From a checkpoint of a small transformer trained on Wikipedia: width 192, learned and rotary positions.
Each number is 200 + 40 x the weight over the matrix's rms, rounded and kept within 0 to 999. Layers, rows and columns count from 0.

# q: layer 7 attention query, 192x192, rms 0.169, rows 0-35, columns 0-95
# k: layer 7 attention key, 192x192, rms 0.159, rows 0-35, columns 0-95
q0,205,222,187,236,141,178,131,203,216,211,188,185,164,132,188,218,136,177,211,175,200,226,163,150,204,222,223,214,228,203,201,198,155,240,173,265,208,236,250,151,182,172,154,212,132,169,201,124,184,193,194,248,196,257,250,186,208,218,163,196,179,248,212,178,111,164,185,217,158,245,212,165,172,193,173,227,221,139,196,208,164,182,186,162,177,202,191,210,202,202,194,257,188,246,220,184
k0,123,213,228,144,186,205,176,189,223,220,196,250,206,161,181,257,204,152,211,219,199,204,216,248,244,246,187,171,138,198,202,235,226,224,193,170,181,152,289,263,214,164,154,215,222,126,181,269,189,306,195,204,193,197,128,241,276,139,206,235,171,200,226,183,216,232,184,212,190,262,204,228,214,201,211,256,237,184,145,255,186,222,239,165,197,169,212,180,190,174,162,171,244,201,167,242
q1,212,210,204,214,139,212,165,212,260,197,184,181,202,185,175,173,147,197,260,245,160,196,179,195,145,212,172,220,220,191,216,193,166,239,169,197,221,192,259,182,193,218,161,184,127,184,203,201,203,197,200,245,203,237,265,192,239,201,200,217,238,251,193,179,156,146,190,152,231,222,206,196,191,195,216,200,229,149,202,199,155,190,158,203,181,173,243,207,192,256,205,222,167,172,189,178
k1,140,209,221,160,202,177,182,216,183,203,254,237,210,161,175,273,229,226,243,190,179,190,186,290,228,240,221,145,191,166,165,262,201,164,261,252,216,180,209,242,187,171,187,223,210,187,265,186,198,303,208,222,187,211,167,220,220,150,172,227,163,191,225,177,160,247,165,268,181,266,181,208,167,251,189,164,197,191,198,217,194,241,213,140,153,151,235,167,234,231,229,189,163,198,178,281
q2,207,210,234,216,158,198,188,219,180,181,187,263,230,163,219,237,192,149,237,217,189,208,225,183,189,185,153,225,240,176,186,232,176,186,191,188,196,210,231,237,184,247,194,213,197,181,200,191,201,189,173,250,179,256,249,222,205,210,210,215,200,248,214,148,151,240,205,222,189,245,225,147,174,214,216,180,210,186,157,199,204,180,171,180,162,233,238,227,176,244,180,236,184,175,139,230
k2,230,163,178,165,244,177,263,243,194,160,222,229,239,256,189,155,240,228,260,241,192,222,160,230,207,143,211,139,206,189,170,208,227,145,199,152,207,178,211,175,196,164,188,195,163,167,230,236,235,232,239,186,117,179,152,222,207,166,217,182,202,206,180,224,166,203,182,232,276,226,248,165,240,200,213,167,283,226,229,305,189,236,148,190,181,179,253,184,196,192,172,165,213,156,215,149
q3,206,197,204,228,163,203,160,153,175,212,148,195,165,175,187,138,201,158,273,202,226,185,184,188,142,192,192,188,205,203,208,188,191,245,206,191,219,150,269,222,154,219,167,171,168,189,221,201,232,198,171,226,137,226,218,227,237,181,209,209,219,240,214,226,193,165,162,183,206,195,264,205,228,172,163,215,195,154,181,209,195,194,198,252,155,230,218,225,222,214,236,152,203,165,163,210
k3,177,219,232,224,240,171,237,228,167,160,194,240,195,214,251,205,182,194,248,238,188,191,205,210,191,207,185,99,191,168,200,218,181,242,213,233,188,109,205,171,149,197,187,249,217,185,236,167,225,265,224,215,194,172,158,215,246,209,174,119,158,159,250,180,185,170,230,291,204,239,117,215,162,269,168,209,233,231,217,229,136,228,215,192,208,212,206,207,194,218,175,247,183,209,168,195
q4,198,193,193,211,208,132,179,185,177,238,175,200,169,166,141,192,170,221,229,186,178,225,230,262,206,207,170,195,203,177,198,219,202,135,230,213,213,206,188,185,232,156,193,164,202,201,191,190,242,173,201,166,202,203,143,271,237,181,163,184,226,234,218,223,152,164,184,211,227,209,203,233,192,169,195,251,198,139,202,306,201,251,239,156,199,198,187,107,225,181,198,218,248,212,238,211
k4,231,173,200,157,210,162,182,213,194,168,129,177,191,259,169,250,219,183,174,203,251,162,184,238,178,214,180,256,186,183,222,167,155,249,187,210,194,162,232,223,198,187,187,209,241,188,212,189,173,172,239,195,234,197,235,194,215,134,181,249,195,143,163,156,157,234,199,180,267,197,172,117,200,181,217,247,225,164,279,195,236,224,177,186,177,202,208,232,194,229,189,187,191,171,228,121
q5,212,182,225,222,223,179,127,165,208,150,210,193,183,222,210,156,227,188,137,173,185,167,181,233,173,224,143,187,215,151,231,149,193,159,121,193,145,161,209,213,189,202,185,207,207,234,249,198,224,229,225,196,172,260,166,231,202,249,190,191,199,167,234,200,149,171,162,160,306,259,250,201,170,187,166,209,242,181,271,222,172,203,211,149,172,143,231,212,196,183,233,278,214,275,212,192
k5,224,185,184,220,160,105,204,183,171,167,189,205,203,232,214,257,177,177,216,247,219,216,183,303,195,223,171,216,208,234,237,206,211,168,217,156,245,245,226,180,236,225,184,190,240,178,205,226,257,285,172,219,239,160,147,195,223,276,230,215,160,222,286,272,256,227,165,229,197,233,143,180,225,226,174,207,186,174,238,205,173,195,238,210,156,230,145,197,174,135,223,225,208,184,208,130
q6,173,209,184,214,142,204,227,167,173,157,221,184,208,220,244,179,211,175,272,221,236,171,221,252,194,216,190,207,203,216,209,208,255,189,230,130,178,265,215,224,143,177,252,230,174,249,198,210,232,244,175,220,164,209,191,179,198,162,239,185,183,183,179,183,157,217,219,217,157,205,188,190,192,194,280,157,256,243,220,181,215,226,196,179,232,205,197,172,241,220,174,145,213,211,181,190
k6,227,162,186,231,247,155,219,225,251,271,222,191,191,223,249,113,180,230,165,223,178,149,244,198,219,166,212,210,144,255,227,182,180,224,272,178,133,149,222,229,182,154,185,163,136,200,223,228,224,184,216,182,162,159,257,225,164,192,97,151,228,170,188,248,147,173,225,161,208,183,240,229,199,214,196,168,200,163,221,253,217,202,205,233,172,181,131,206,226,261,246,154,170,206,241,176
q7,246,168,229,197,212,180,195,161,142,157,218,212,191,204,187,201,211,265,211,244,204,183,151,217,185,156,175,192,162,141,181,216,228,216,227,216,243,231,178,223,238,212,179,270,162,202,242,181,142,261,203,149,205,194,241,177,146,189,208,269,162,200,195,174,211,169,189,208,171,165,219,148,187,185,242,159,193,161,279,198,194,223,177,177,98,253,247,165,194,162,124,259,199,233,193,229
k7,224,130,248,227,267,249,219,257,183,178,223,216,196,149,203,173,211,193,252,189,203,286,184,215,162,270,255,208,215,225,159,216,223,214,195,202,170,188,258,186,277,188,144,147,158,231,129,179,262,179,194,144,210,209,160,225,216,202,249,213,187,215,174,281,222,238,185,167,217,211,215,198,184,201,226,170,251,195,225,165,172,176,227,191,255,207,198,172,186,241,205,184,189,241,243,205
q8,190,273,239,113,198,247,213,231,198,225,202,224,213,207,295,185,237,215,168,223,256,221,152,183,188,170,220,187,238,198,169,182,228,169,159,196,206,244,202,213,141,171,211,225,199,183,188,170,270,300,221,237,168,194,238,186,157,192,212,173,135,175,203,230,292,218,200,247,138,231,175,177,251,196,189,177,180,276,195,132,197,188,224,230,231,205,236,260,241,243,239,149,217,175,129,196
k8,178,217,173,268,178,175,247,216,201,142,220,168,213,184,156,203,268,211,240,140,159,147,210,230,153,191,181,191,237,186,197,261,141,142,147,204,234,209,212,183,204,231,168,181,173,171,180,187,184,187,203,232,140,243,169,237,198,240,213,136,182,198,189,192,260,175,228,198,194,168,171,165,134,213,168,207,155,190,211,222,164,202,207,206,234,180,185,227,244,235,200,262,179,211,175,155
q9,203,168,233,245,168,145,225,117,178,182,193,223,263,178,170,227,194,179,264,201,209,247,193,231,153,187,169,180,241,214,280,141,207,199,151,229,193,222,204,174,168,208,140,245,252,197,180,177,149,225,216,188,242,216,156,181,169,219,216,192,191,180,195,248,205,174,207,122,191,248,217,151,221,203,170,200,232,250,188,196,175,197,156,214,163,161,212,260,216,178,182,219,214,217,234,231
k9,150,192,167,154,162,187,219,237,157,219,227,218,184,178,200,200,147,224,200,221,218,226,222,231,219,257,184,206,160,242,241,207,221,186,288,188,210,206,218,209,157,125,194,190,134,134,306,262,155,251,237,188,260,205,156,249,186,187,184,199,204,220,143,190,162,240,174,207,172,225,226,288,168,218,155,178,141,212,181,161,199,214,268,172,172,238,181,204,207,175,217,170,269,151,216,223
q10,163,191,155,172,206,197,147,245,181,253,243,137,257,241,179,205,192,153,208,218,178,213,246,251,157,221,208,162,200,192,206,181,164,147,251,210,176,175,176,227,155,138,181,237,170,178,209,208,200,181,234,236,140,105,163,212,207,207,222,140,158,214,150,214,185,194,171,187,249,195,151,179,187,258,235,111,262,182,194,141,204,198,201,189,185,216,239,187,209,285,245,177,200,228,173,163
k10,209,150,187,244,201,158,173,196,191,246,167,100,145,261,259,248,196,158,165,99,195,202,223,207,141,170,191,212,211,215,210,202,282,212,198,140,135,232,134,163,129,147,180,198,222,225,190,198,202,189,178,203,122,123,294,147,218,173,263,94,251,190,223,222,183,124,216,153,243,229,190,142,178,201,215,237,154,149,236,267,140,184,173,222,198,223,231,212,160,194,156,232,196,158,188,188
q11,216,204,219,183,205,175,184,190,194,221,175,164,155,150,214,194,183,188,183,156,214,224,258,190,210,207,146,204,163,214,229,233,174,221,169,223,156,167,211,211,224,194,259,186,249,217,78,192,156,182,195,279,233,184,248,263,225,213,188,248,185,214,169,204,182,194,228,189,214,224,218,200,198,198,193,185,225,258,210,224,148,232,215,180,167,163,248,220,193,274,180,212,203,207,144,184
k11,148,186,204,173,171,159,192,178,218,287,166,198,211,203,213,171,167,244,182,170,217,139,223,211,196,124,173,140,198,173,289,249,215,204,177,140,171,210,153,232,77,173,204,156,167,167,237,159,170,139,175,256,120,193,218,133,210,174,186,203,246,191,293,249,303,180,188,222,270,158,151,181,146,181,167,214,163,171,207,185,218,183,224,178,193,278,204,216,237,188,221,166,210,63,212,240
q12,239,196,214,142,195,190,217,243,209,138,229,221,179,216,156,199,206,178,190,199,244,206,221,186,145,206,221,314,198,174,178,214,223,149,163,124,198,213,241,205,294,267,215,195,159,218,224,218,214,187,185,229,205,265,220,202,231,254,143,208,172,180,193,228,257,203,240,225,244,169,157,239,183,208,177,173,206,177,142,111,160,242,173,210,204,257,251,220,190,211,116,150,184,153,157,215
k12,129,151,182,220,175,171,196,184,233,260,161,128,160,209,252,231,249,114,230,191,245,174,225,183,208,72,197,148,248,176,216,285,247,167,225,154,138,219,197,286,140,182,235,236,222,257,268,213,160,101,275,189,129,189,212,231,148,161,93,274,216,150,232,268,192,121,204,163,266,169,196,170,212,279,162,202,156,151,220,216,168,296,187,234,211,228,189,126,222,248,120,232,200,142,168,317
q13,259,229,302,199,203,203,219,159,184,168,194,198,214,192,264,195,149,183,201,175,188,184,191,176,202,215,222,211,257,132,208,224,182,201,168,180,194,248,215,201,213,197,187,176,200,199,201,118,220,205,152,238,256,187,230,224,243,175,246,216,194,170,209,182,250,204,191,188,207,218,179,170,125,194,261,205,255,191,195,194,217,204,162,199,227,230,214,264,190,203,176,182,223,209,167,193
k13,206,202,183,226,187,142,250,279,181,185,241,185,181,171,218,233,223,131,181,196,199,189,293,207,173,310,201,192,244,152,280,199,161,221,207,199,164,185,177,165,162,163,153,172,186,210,194,187,153,224,145,226,205,219,208,189,165,199,261,241,220,127,199,235,266,220,217,206,182,162,182,246,123,260,150,159,159,178,229,195,207,216,203,221,213,161,186,213,213,260,218,182,257,189,239,197
q14,179,229,173,172,210,160,141,219,201,218,229,216,225,274,188,224,227,252,180,193,234,215,193,215,230,190,225,313,210,146,213,196,211,196,201,196,218,139,204,218,178,163,214,153,183,186,90,180,195,208,206,195,285,145,169,202,221,243,185,160,241,219,174,222,183,156,187,251,193,213,220,181,204,205,187,182,237,242,149,104,210,137,188,126,196,224,250,153,169,163,199,197,183,200,164,154
k14,160,183,185,234,217,178,193,164,221,251,212,228,195,233,226,216,162,168,266,165,195,215,226,172,197,217,152,139,191,198,266,170,238,249,255,139,300,262,147,180,127,136,190,214,156,204,150,199,219,123,147,183,163,171,178,190,232,227,127,175,202,194,150,285,201,88,270,207,230,122,278,219,213,162,165,142,109,206,202,211,153,181,228,239,233,270,160,184,282,251,201,151,157,139,191,316
q15,186,160,203,223,223,215,165,195,207,160,129,202,216,273,118,212,245,195,179,191,160,209,158,247,133,319,235,138,232,166,285,183,217,182,223,264,137,242,236,125,270,217,230,174,196,214,200,268,185,184,220,233,217,219,237,217,252,181,220,204,225,214,193,193,170,185,168,165,194,257,163,149,236,221,163,199,243,217,216,189,280,208,207,173,223,224,210,138,207,118,229,226,195,173,203,144
k15,202,202,220,179,185,186,110,164,249,210,204,209,308,221,177,236,146,159,270,291,205,193,121,228,217,251,208,222,143,262,181,174,245,229,201,242,214,253,155,217,257,269,194,303,197,212,188,216,147,196,122,251,169,273,140,214,258,219,217,266,125,245,163,194,215,179,222,223,197,199,180,194,211,231,169,220,197,198,185,121,145,144,177,134,307,217,208,141,135,142,181,227,202,219,148,183
q16,136,190,195,267,214,190,227,188,135,183,154,144,220,241,154,221,257,167,195,212,272,221,195,163,160,216,205,262,164,213,240,229,157,186,208,162,170,254,185,135,218,286,183,226,173,145,192,216,247,214,213,210,225,191,209,152,257,188,206,166,168,254,136,190,236,263,293,206,202,220,157,163,193,177,232,196,178,229,184,218,155,262,163,195,198,161,246,253,204,189,132,190,252,199,185,157
k16,182,172,217,165,203,158,156,179,251,200,208,231,226,195,258,170,173,193,187,165,209,233,286,281,246,178,156,184,200,277,149,168,193,213,205,188,229,186,200,193,139,186,150,205,210,113,155,185,156,208,239,220,160,252,143,230,152,163,236,262,196,199,183,147,166,182,129,143,244,218,266,221,229,233,196,174,240,214,202,201,182,240,224,183,204,250,242,234,233,265,137,248,212,204,174,142
q17,222,179,222,230,213,217,189,168,258,217,251,152,196,191,266,91,202,204,137,239,168,178,106,207,214,193,220,218,241,129,145,257,269,277,168,233,210,197,147,210,196,159,230,253,178,188,179,128,210,190,135,225,202,242,178,235,186,187,182,153,97,214,205,205,224,139,296,271,145,186,261,171,219,147,214,138,178,252,214,182,233,208,150,188,224,222,227,199,210,227,131,198,113,190,168,192
k17,217,205,164,257,229,147,174,158,151,195,228,149,173,171,131,204,240,305,161,163,178,210,195,176,89,117,135,271,174,218,222,209,244,170,124,108,268,157,114,165,179,147,187,155,166,274,278,131,252,145,213,221,231,169,237,138,193,193,181,160,237,194,218,233,196,183,244,201,144,135,166,206,231,163,224,154,171,150,134,239,238,212,183,157,289,183,205,209,195,252,154,269,170,163,224,212
q18,225,187,203,185,171,193,259,200,224,161,277,163,215,231,231,137,245,176,236,193,152,236,148,147,169,206,155,272,124,212,245,201,191,229,146,286,128,130,171,168,182,201,252,229,145,214,218,189,188,181,186,183,254,214,196,166,186,230,210,150,134,149,211,161,202,172,219,214,154,189,232,225,255,184,177,178,303,166,163,221,148,237,239,168,164,207,189,147,201,211,172,188,208,232,264,232
k18,156,247,202,236,293,180,160,169,238,270,218,220,122,94,172,207,126,233,239,153,281,175,230,196,220,219,177,133,256,272,274,253,261,238,121,72,271,194,196,322,85,166,255,171,251,302,222,113,216,126,230,240,313,186,262,163,138,203,141,251,209,97,207,269,301,203,206,257,245,193,181,117,245,140,211,238,193,197,168,253,307,204,172,244,291,123,214,245,232,241,154,201,188,154,190,173
q19,154,263,156,81,219,224,197,257,206,245,218,154,204,193,205,250,194,202,198,173,147,191,229,177,224,162,129,231,192,203,206,183,216,243,189,254,128,85,249,272,174,171,230,281,228,192,196,196,229,231,195,204,197,151,246,154,158,227,200,224,191,134,243,209,171,211,178,240,144,191,199,135,156,190,211,170,227,175,141,224,222,276,155,169,194,200,177,221,189,234,180,238,156,235,167,206
k19,219,164,237,137,226,190,259,188,141,192,201,184,195,191,214,184,231,264,238,231,246,169,161,237,192,278,207,83,259,206,205,192,227,237,231,174,186,203,149,232,90,149,181,217,202,170,173,160,140,169,217,169,156,177,229,196,202,172,251,251,177,224,118,197,223,171,217,223,176,127,146,256,240,212,179,215,166,254,230,233,248,230,214,228,227,148,139,237,200,214,148,220,175,186,130,183
q20,268,201,245,205,127,228,257,136,165,166,126,211,185,184,176,237,199,190,201,169,237,162,166,287,154,176,133,189,222,234,277,203,226,230,265,217,196,262,137,230,251,213,203,209,230,236,165,174,220,163,140,204,260,166,192,216,199,240,203,121,223,242,125,259,184,115,169,187,212,240,177,137,230,241,173,213,237,194,226,153,216,158,170,185,144,246,260,244,157,189,182,201,224,205,185,169
k20,154,197,204,183,184,106,160,169,170,247,193,147,305,192,153,200,141,151,223,216,209,177,219,186,232,184,217,213,197,185,217,230,229,196,213,243,177,278,242,194,136,182,151,143,174,279,260,195,236,215,170,162,161,176,191,166,173,186,127,210,202,238,175,198,196,205,204,224,222,205,214,169,191,157,208,190,179,130,191,187,105,207,217,264,136,236,182,277,271,332,169,248,147,206,255,222
q21,218,166,180,239,194,155,217,170,266,213,267,241,101,170,222,224,223,235,228,232,270,241,203,235,190,208,213,231,233,182,153,139,205,104,144,251,218,233,170,212,268,225,175,198,202,185,252,165,251,214,213,115,178,150,279,200,212,169,167,148,182,199,85,218,220,290,109,207,239,246,138,320,221,115,141,207,139,156,216,199,93,183,189,160,221,176,262,162,161,161,234,190,207,164,183,244
k21,222,234,188,143,162,154,236,226,240,180,185,189,176,292,201,208,246,160,223,251,196,169,247,201,214,217,242,209,141,187,194,220,203,200,300,203,220,234,256,219,211,205,233,214,285,226,242,230,192,221,192,110,162,238,178,218,251,266,218,167,194,209,225,224,230,178,104,135,277,190,244,271,163,226,210,199,271,157,122,144,143,181,223,133,113,186,142,162,180,209,206,191,204,124,214,217
q22,206,194,185,253,166,236,189,208,240,184,154,169,209,153,170,197,249,209,243,265,165,117,148,179,149,210,222,310,169,214,236,219,203,141,176,242,212,245,144,153,269,231,182,147,204,192,122,208,187,205,143,189,254,247,197,240,229,228,154,119,206,209,189,181,171,171,196,179,231,254,260,172,209,179,213,145,220,254,234,273,269,131,156,244,180,206,137,252,183,218,224,201,227,213,94,204
k22,123,235,192,216,149,143,212,200,230,238,245,144,216,182,134,174,215,202,228,136,140,174,185,270,137,251,246,201,234,244,172,338,215,125,160,217,210,207,216,210,153,171,168,255,162,190,256,247,215,172,212,273,233,187,341,234,238,146,177,221,230,217,244,254,204,127,202,210,118,220,188,224,215,168,217,195,191,153,149,111,201,81,245,232,177,194,202,184,184,160,214,176,170,185,198,225
q23,174,213,168,131,208,211,161,239,178,214,70,151,187,236,117,199,243,253,139,187,98,248,201,179,217,122,222,220,189,176,270,180,222,241,189,247,236,181,228,178,184,166,187,186,165,214,221,162,175,139,232,200,161,241,227,184,271,208,259,163,188,143,234,226,233,116,228,196,238,217,155,221,203,188,291,152,195,251,205,163,199,208,213,191,247,156,180,215,240,173,159,173,216,239,179,210
k23,164,257,212,136,200,195,227,210,161,209,208,219,208,237,235,180,116,268,201,223,226,105,240,205,172,199,169,253,166,289,198,237,206,159,177,125,163,217,138,271,208,172,223,212,143,262,223,160,168,171,172,165,221,173,144,181,243,162,166,200,237,164,232,217,158,131,195,193,243,131,97,280,229,133,222,164,141,186,241,220,180,220,276,177,168,281,237,253,199,187,113,228,151,200,256,223
q24,217,177,136,177,183,209,209,220,234,212,182,248,160,155,213,180,231,216,174,228,173,242,226,214,204,199,228,229,153,216,218,172,189,150,211,200,176,299,175,176,225,267,204,161,135,244,250,166,194,213,178,109,120,119,260,212,187,178,154,231,159,180,169,205,214,153,219,245,206,246,179,233,244,228,204,182,232,137,212,160,167,220,185,330,186,197,118,169,218,156,164,226,296,255,181,211
k24,234,174,154,185,235,174,215,222,183,136,195,167,147,252,246,179,149,253,167,183,205,100,229,210,210,243,234,240,170,189,228,276,181,141,285,178,192,270,215,202,144,243,171,210,259,224,150,210,122,219,145,206,133,257,84,213,128,302,249,182,242,159,163,200,202,218,164,155,194,129,169,109,246,214,196,198,204,128,185,215,167,240,189,292,192,182,174,197,216,190,166,163,223,217,254,137
q25,203,123,189,208,280,241,169,157,179,164,210,167,169,203,180,155,221,210,258,250,179,221,125,280,220,192,210,156,226,251,176,182,247,132,209,169,184,233,191,272,203,271,130,189,209,222,224,204,243,165,185,181,250,235,145,197,258,226,208,170,229,196,187,214,208,236,182,243,227,253,203,197,269,243,255,147,228,188,148,242,211,170,175,167,181,205,211,212,193,125,158,176,189,270,202,210
k25,152,214,185,168,195,180,127,262,184,191,184,171,189,234,183,216,225,219,140,180,226,231,248,248,231,212,242,195,191,223,238,217,233,111,201,188,220,146,178,240,230,231,207,245,228,175,176,276,285,145,256,230,303,173,241,269,228,186,203,203,179,214,167,217,222,210,154,232,186,151,245,186,157,191,216,210,159,200,140,260,222,259,229,238,286,198,151,166,237,186,234,200,238,168,303,188
q26,209,239,193,256,127,234,212,194,236,201,241,206,194,234,245,209,215,220,159,239,180,239,209,230,203,169,262,179,283,176,273,184,247,150,197,177,166,190,194,154,178,221,212,253,244,245,186,270,245,213,170,246,201,140,263,200,208,269,215,179,181,201,199,215,241,228,162,233,175,185,181,262,208,182,222,188,257,183,231,223,255,198,225,175,232,105,201,265,156,166,211,96,245,212,232,211
k26,257,148,234,260,229,169,167,223,141,148,190,232,234,148,204,235,243,143,162,212,154,237,247,157,232,131,172,140,263,189,185,199,227,201,189,190,192,199,135,197,145,154,163,223,224,198,215,207,176,245,191,179,186,197,150,147,142,234,222,182,173,220,137,234,232,146,184,184,194,185,264,188,186,252,193,215,229,217,245,176,189,173,206,154,151,234,210,241,254,263,205,203,223,158,286,175
q27,174,132,181,191,165,185,279,253,184,124,217,256,197,212,283,238,160,153,229,132,144,176,229,180,231,147,216,214,224,272,143,200,188,246,199,276,191,197,211,233,266,222,176,160,193,195,238,183,165,125,263,172,254,120,261,244,186,217,262,191,194,239,242,217,206,245,160,230,200,167,212,228,115,195,264,236,92,160,189,200,236,249,211,207,227,207,169,173,267,159,145,223,199,194,177,128
k27,181,206,201,206,94,192,169,242,175,199,210,247,200,218,212,141,137,97,117,153,177,197,210,193,286,196,96,203,120,264,204,225,179,160,188,261,222,153,133,159,178,166,174,185,205,260,104,112,148,226,195,146,183,186,227,212,154,156,209,217,197,242,225,228,169,207,229,183,182,231,150,173,247,219,188,178,253,241,211,262,172,285,151,231,271,172,169,191,120,254,233,189,221,284,191,253
q28,248,98,278,207,149,231,184,151,261,248,245,176,247,198,156,165,186,213,204,287,134,220,192,180,201,66,268,250,156,241,214,244,227,193,206,233,177,115,152,181,290,183,238,247,221,126,270,148,193,222,178,224,265,280,151,212,222,152,176,174,186,149,207,165,194,208,183,256,194,267,165,150,202,192,229,165,195,211,171,208,188,188,130,226,166,262,205,194,186,215,208,191,179,184,244,175
k28,177,247,251,235,110,246,233,183,235,138,202,267,268,207,218,191,165,207,215,164,228,296,189,176,239,94,247,219,165,220,197,181,226,185,228,277,244,167,228,167,173,224,228,182,205,199,220,156,243,240,150,208,215,223,178,206,188,139,160,119,243,213,184,151,262,130,196,186,185,240,271,222,240,141,174,232,291,239,148,229,235,224,237,198,274,190,222,153,214,187,221,178,209,200,180,195
q29,211,143,215,180,274,192,164,222,249,208,217,257,235,215,230,220,180,196,241,253,163,179,171,203,113,256,183,165,233,181,195,131,186,192,171,148,235,89,106,179,244,186,187,206,136,252,221,150,160,244,183,199,214,231,155,250,134,178,130,198,135,258,201,138,211,205,166,151,165,210,94,125,195,258,176,158,204,147,274,182,189,113,172,236,224,183,200,263,102,135,223,256,212,271,239,126
k29,157,207,230,147,198,201,217,202,141,198,197,165,240,190,217,270,209,169,166,242,185,217,213,188,184,176,230,262,236,198,222,191,281,167,190,195,262,159,189,222,155,243,223,178,252,233,181,131,206,180,178,204,234,184,201,212,229,283,166,176,312,209,289,200,215,248,158,216,227,214,210,159,185,210,221,154,235,134,140,219,100,212,215,204,154,169,249,197,184,237,191,182,187,233,235,228
q30,118,165,194,194,210,199,281,255,199,184,158,244,227,177,225,201,204,142,221,234,170,220,193,97,220,159,255,208,212,279,159,205,257,220,134,234,196,194,221,158,183,164,260,176,139,207,148,321,249,195,191,273,172,181,168,114,163,126,222,204,204,181,218,248,178,228,137,141,207,263,169,246,215,249,189,157,265,256,228,242,227,192,196,190,215,105,183,198,243,159,274,203,267,156,129,117
k30,214,87,205,208,205,238,195,231,238,178,205,217,260,277,83,196,263,148,159,229,188,173,226,214,206,181,261,173,240,205,199,226,196,295,215,153,206,212,173,294,193,235,226,176,184,212,214,182,196,274,198,127,166,178,88,186,227,207,169,236,194,151,334,278,172,140,214,234,239,236,168,209,146,123,275,164,285,254,119,194,121,188,246,199,69,140,259,259,147,201,224,206,235,252,157,186
q31,143,184,267,199,227,168,111,154,213,218,261,202,189,216,254,227,259,182,281,202,267,179,199,214,186,225,224,243,95,185,201,250,142,252,163,225,272,85,192,106,81,185,149,287,150,200,265,119,236,207,164,220,224,174,209,192,198,189,214,142,211,178,238,169,213,211,195,267,176,198,188,264,221,208,217,179,199,211,144,195,207,163,179,265,236,202,205,182,160,168,266,142,254,180,173,166
k31,225,179,150,186,163,188,275,253,136,244,251,205,234,183,239,151,214,187,202,225,197,179,185,259,178,228,196,212,215,209,236,184,196,183,226,227,195,171,218,174,210,198,202,152,180,203,181,274,255,179,135,202,161,242,161,126,95,150,225,141,124,193,275,186,194,127,128,257,247,214,229,176,140,224,248,136,143,197,214,151,267,178,267,221,102,241,230,144,127,294,180,211,215,243,121,119
q32,204,237,162,206,196,187,191,173,215,219,191,127,177,247,183,225,180,224,179,214,219,218,209,164,175,230,222,235,193,172,244,197,190,236,220,231,238,265,194,160,233,234,197,179,170,170,216,166,186,172,207,155,203,225,277,168,175,261,159,187,287,167,213,223,247,173,239,256,235,200,243,224,211,185,184,190,235,241,208,175,182,163,148,264,223,225,169,192,220,170,264,216,191,203,225,235
k32,204,194,261,181,119,120,150,213,226,187,159,175,186,170,166,236,173,153,148,171,215,230,199,271,216,229,191,218,219,143,209,202,137,159,228,289,261,238,249,246,257,187,191,227,145,163,223,209,174,234,288,227,179,205,207,188,193,147,170,236,208,280,205,143,222,216,222,236,145,256,205,179,140,180,199,186,173,172,192,179,183,229,188,186,137,234,201,157,181,132,155,187,210,246,199,211
q33,219,156,238,189,178,243,175,187,250,157,177,126,164,244,201,180,225,170,176,260,227,227,183,196,179,169,189,226,152,150,228,158,232,190,186,258,203,196,173,190,250,200,166,177,221,198,227,178,181,199,213,88,165,189,231,189,167,186,206,253,219,222,191,237,229,166,242,206,273,240,141,179,163,161,215,159,189,182,231,213,211,149,225,241,195,210,181,196,185,217,250,216,219,249,207,160
k33,224,179,172,126,135,160,181,231,237,209,192,243,165,192,194,201,204,173,196,155,159,238,160,205,211,214,222,229,200,201,215,178,197,204,184,287,258,199,255,256,239,193,216,275,158,194,207,210,200,168,192,216,154,228,216,186,162,155,193,227,208,227,201,203,192,152,225,295,145,214,187,185,185,128,209,267,177,280,181,185,205,270,150,188,240,186,201,166,187,161,210,147,154,228,169,270
q34,223,243,233,215,211,205,183,185,230,209,144,137,183,200,173,201,220,197,199,242,172,250,202,163,223,230,245,250,169,241,204,145,172,214,159,217,265,223,252,210,240,163,188,193,151,180,221,214,178,163,184,172,183,269,235,170,173,186,186,239,192,210,175,170,200,200,158,200,171,218,208,210,196,188,190,167,256,170,188,206,168,192,195,240,181,229,151,244,221,156,218,250,192,233,164,199
k34,182,197,181,175,148,177,208,216,188,140,215,248,290,168,191,208,174,206,200,176,208,243,135,186,218,185,187,237,287,173,245,181,178,188,262,241,192,210,216,203,199,229,214,194,161,203,233,255,242,250,149,175,190,259,164,191,182,155,216,219,251,247,174,234,199,283,184,219,162,252,209,221,182,203,196,207,243,191,183,178,232,230,178,218,181,165,225,169,180,156,266,209,232,230,158,237
q35,220,153,198,211,229,189,209,158,197,145,220,183,207,224,155,185,213,196,195,293,191,196,180,203,199,223,210,217,153,141,239,183,201,226,130,252,265,215,180,244,206,213,198,230,222,232,246,166,163,132,230,184,251,251,269,171,175,216,191,267,205,193,172,161,168,236,188,210,190,165,175,162,164,178,221,204,205,121,207,213,147,200,212,231,135,226,258,211,225,152,211,236,200,210,213,225
k35,251,173,178,249,236,110,131,219,222,185,235,218,209,156,247,264,213,192,209,190,233,195,185,205,234,203,208,176,216,178,216,194,272,206,254,188,234,182,237,202,210,159,170,187,199,165,255,150,235,244,186,250,213,246,173,204,249,203,178,193,166,207,171,143,219,172,205,213,181,291,195,226,188,222,212,171,178,228,206,172,231,151,213,169,161,155,137,199,212,272,265,160,210,268,200,199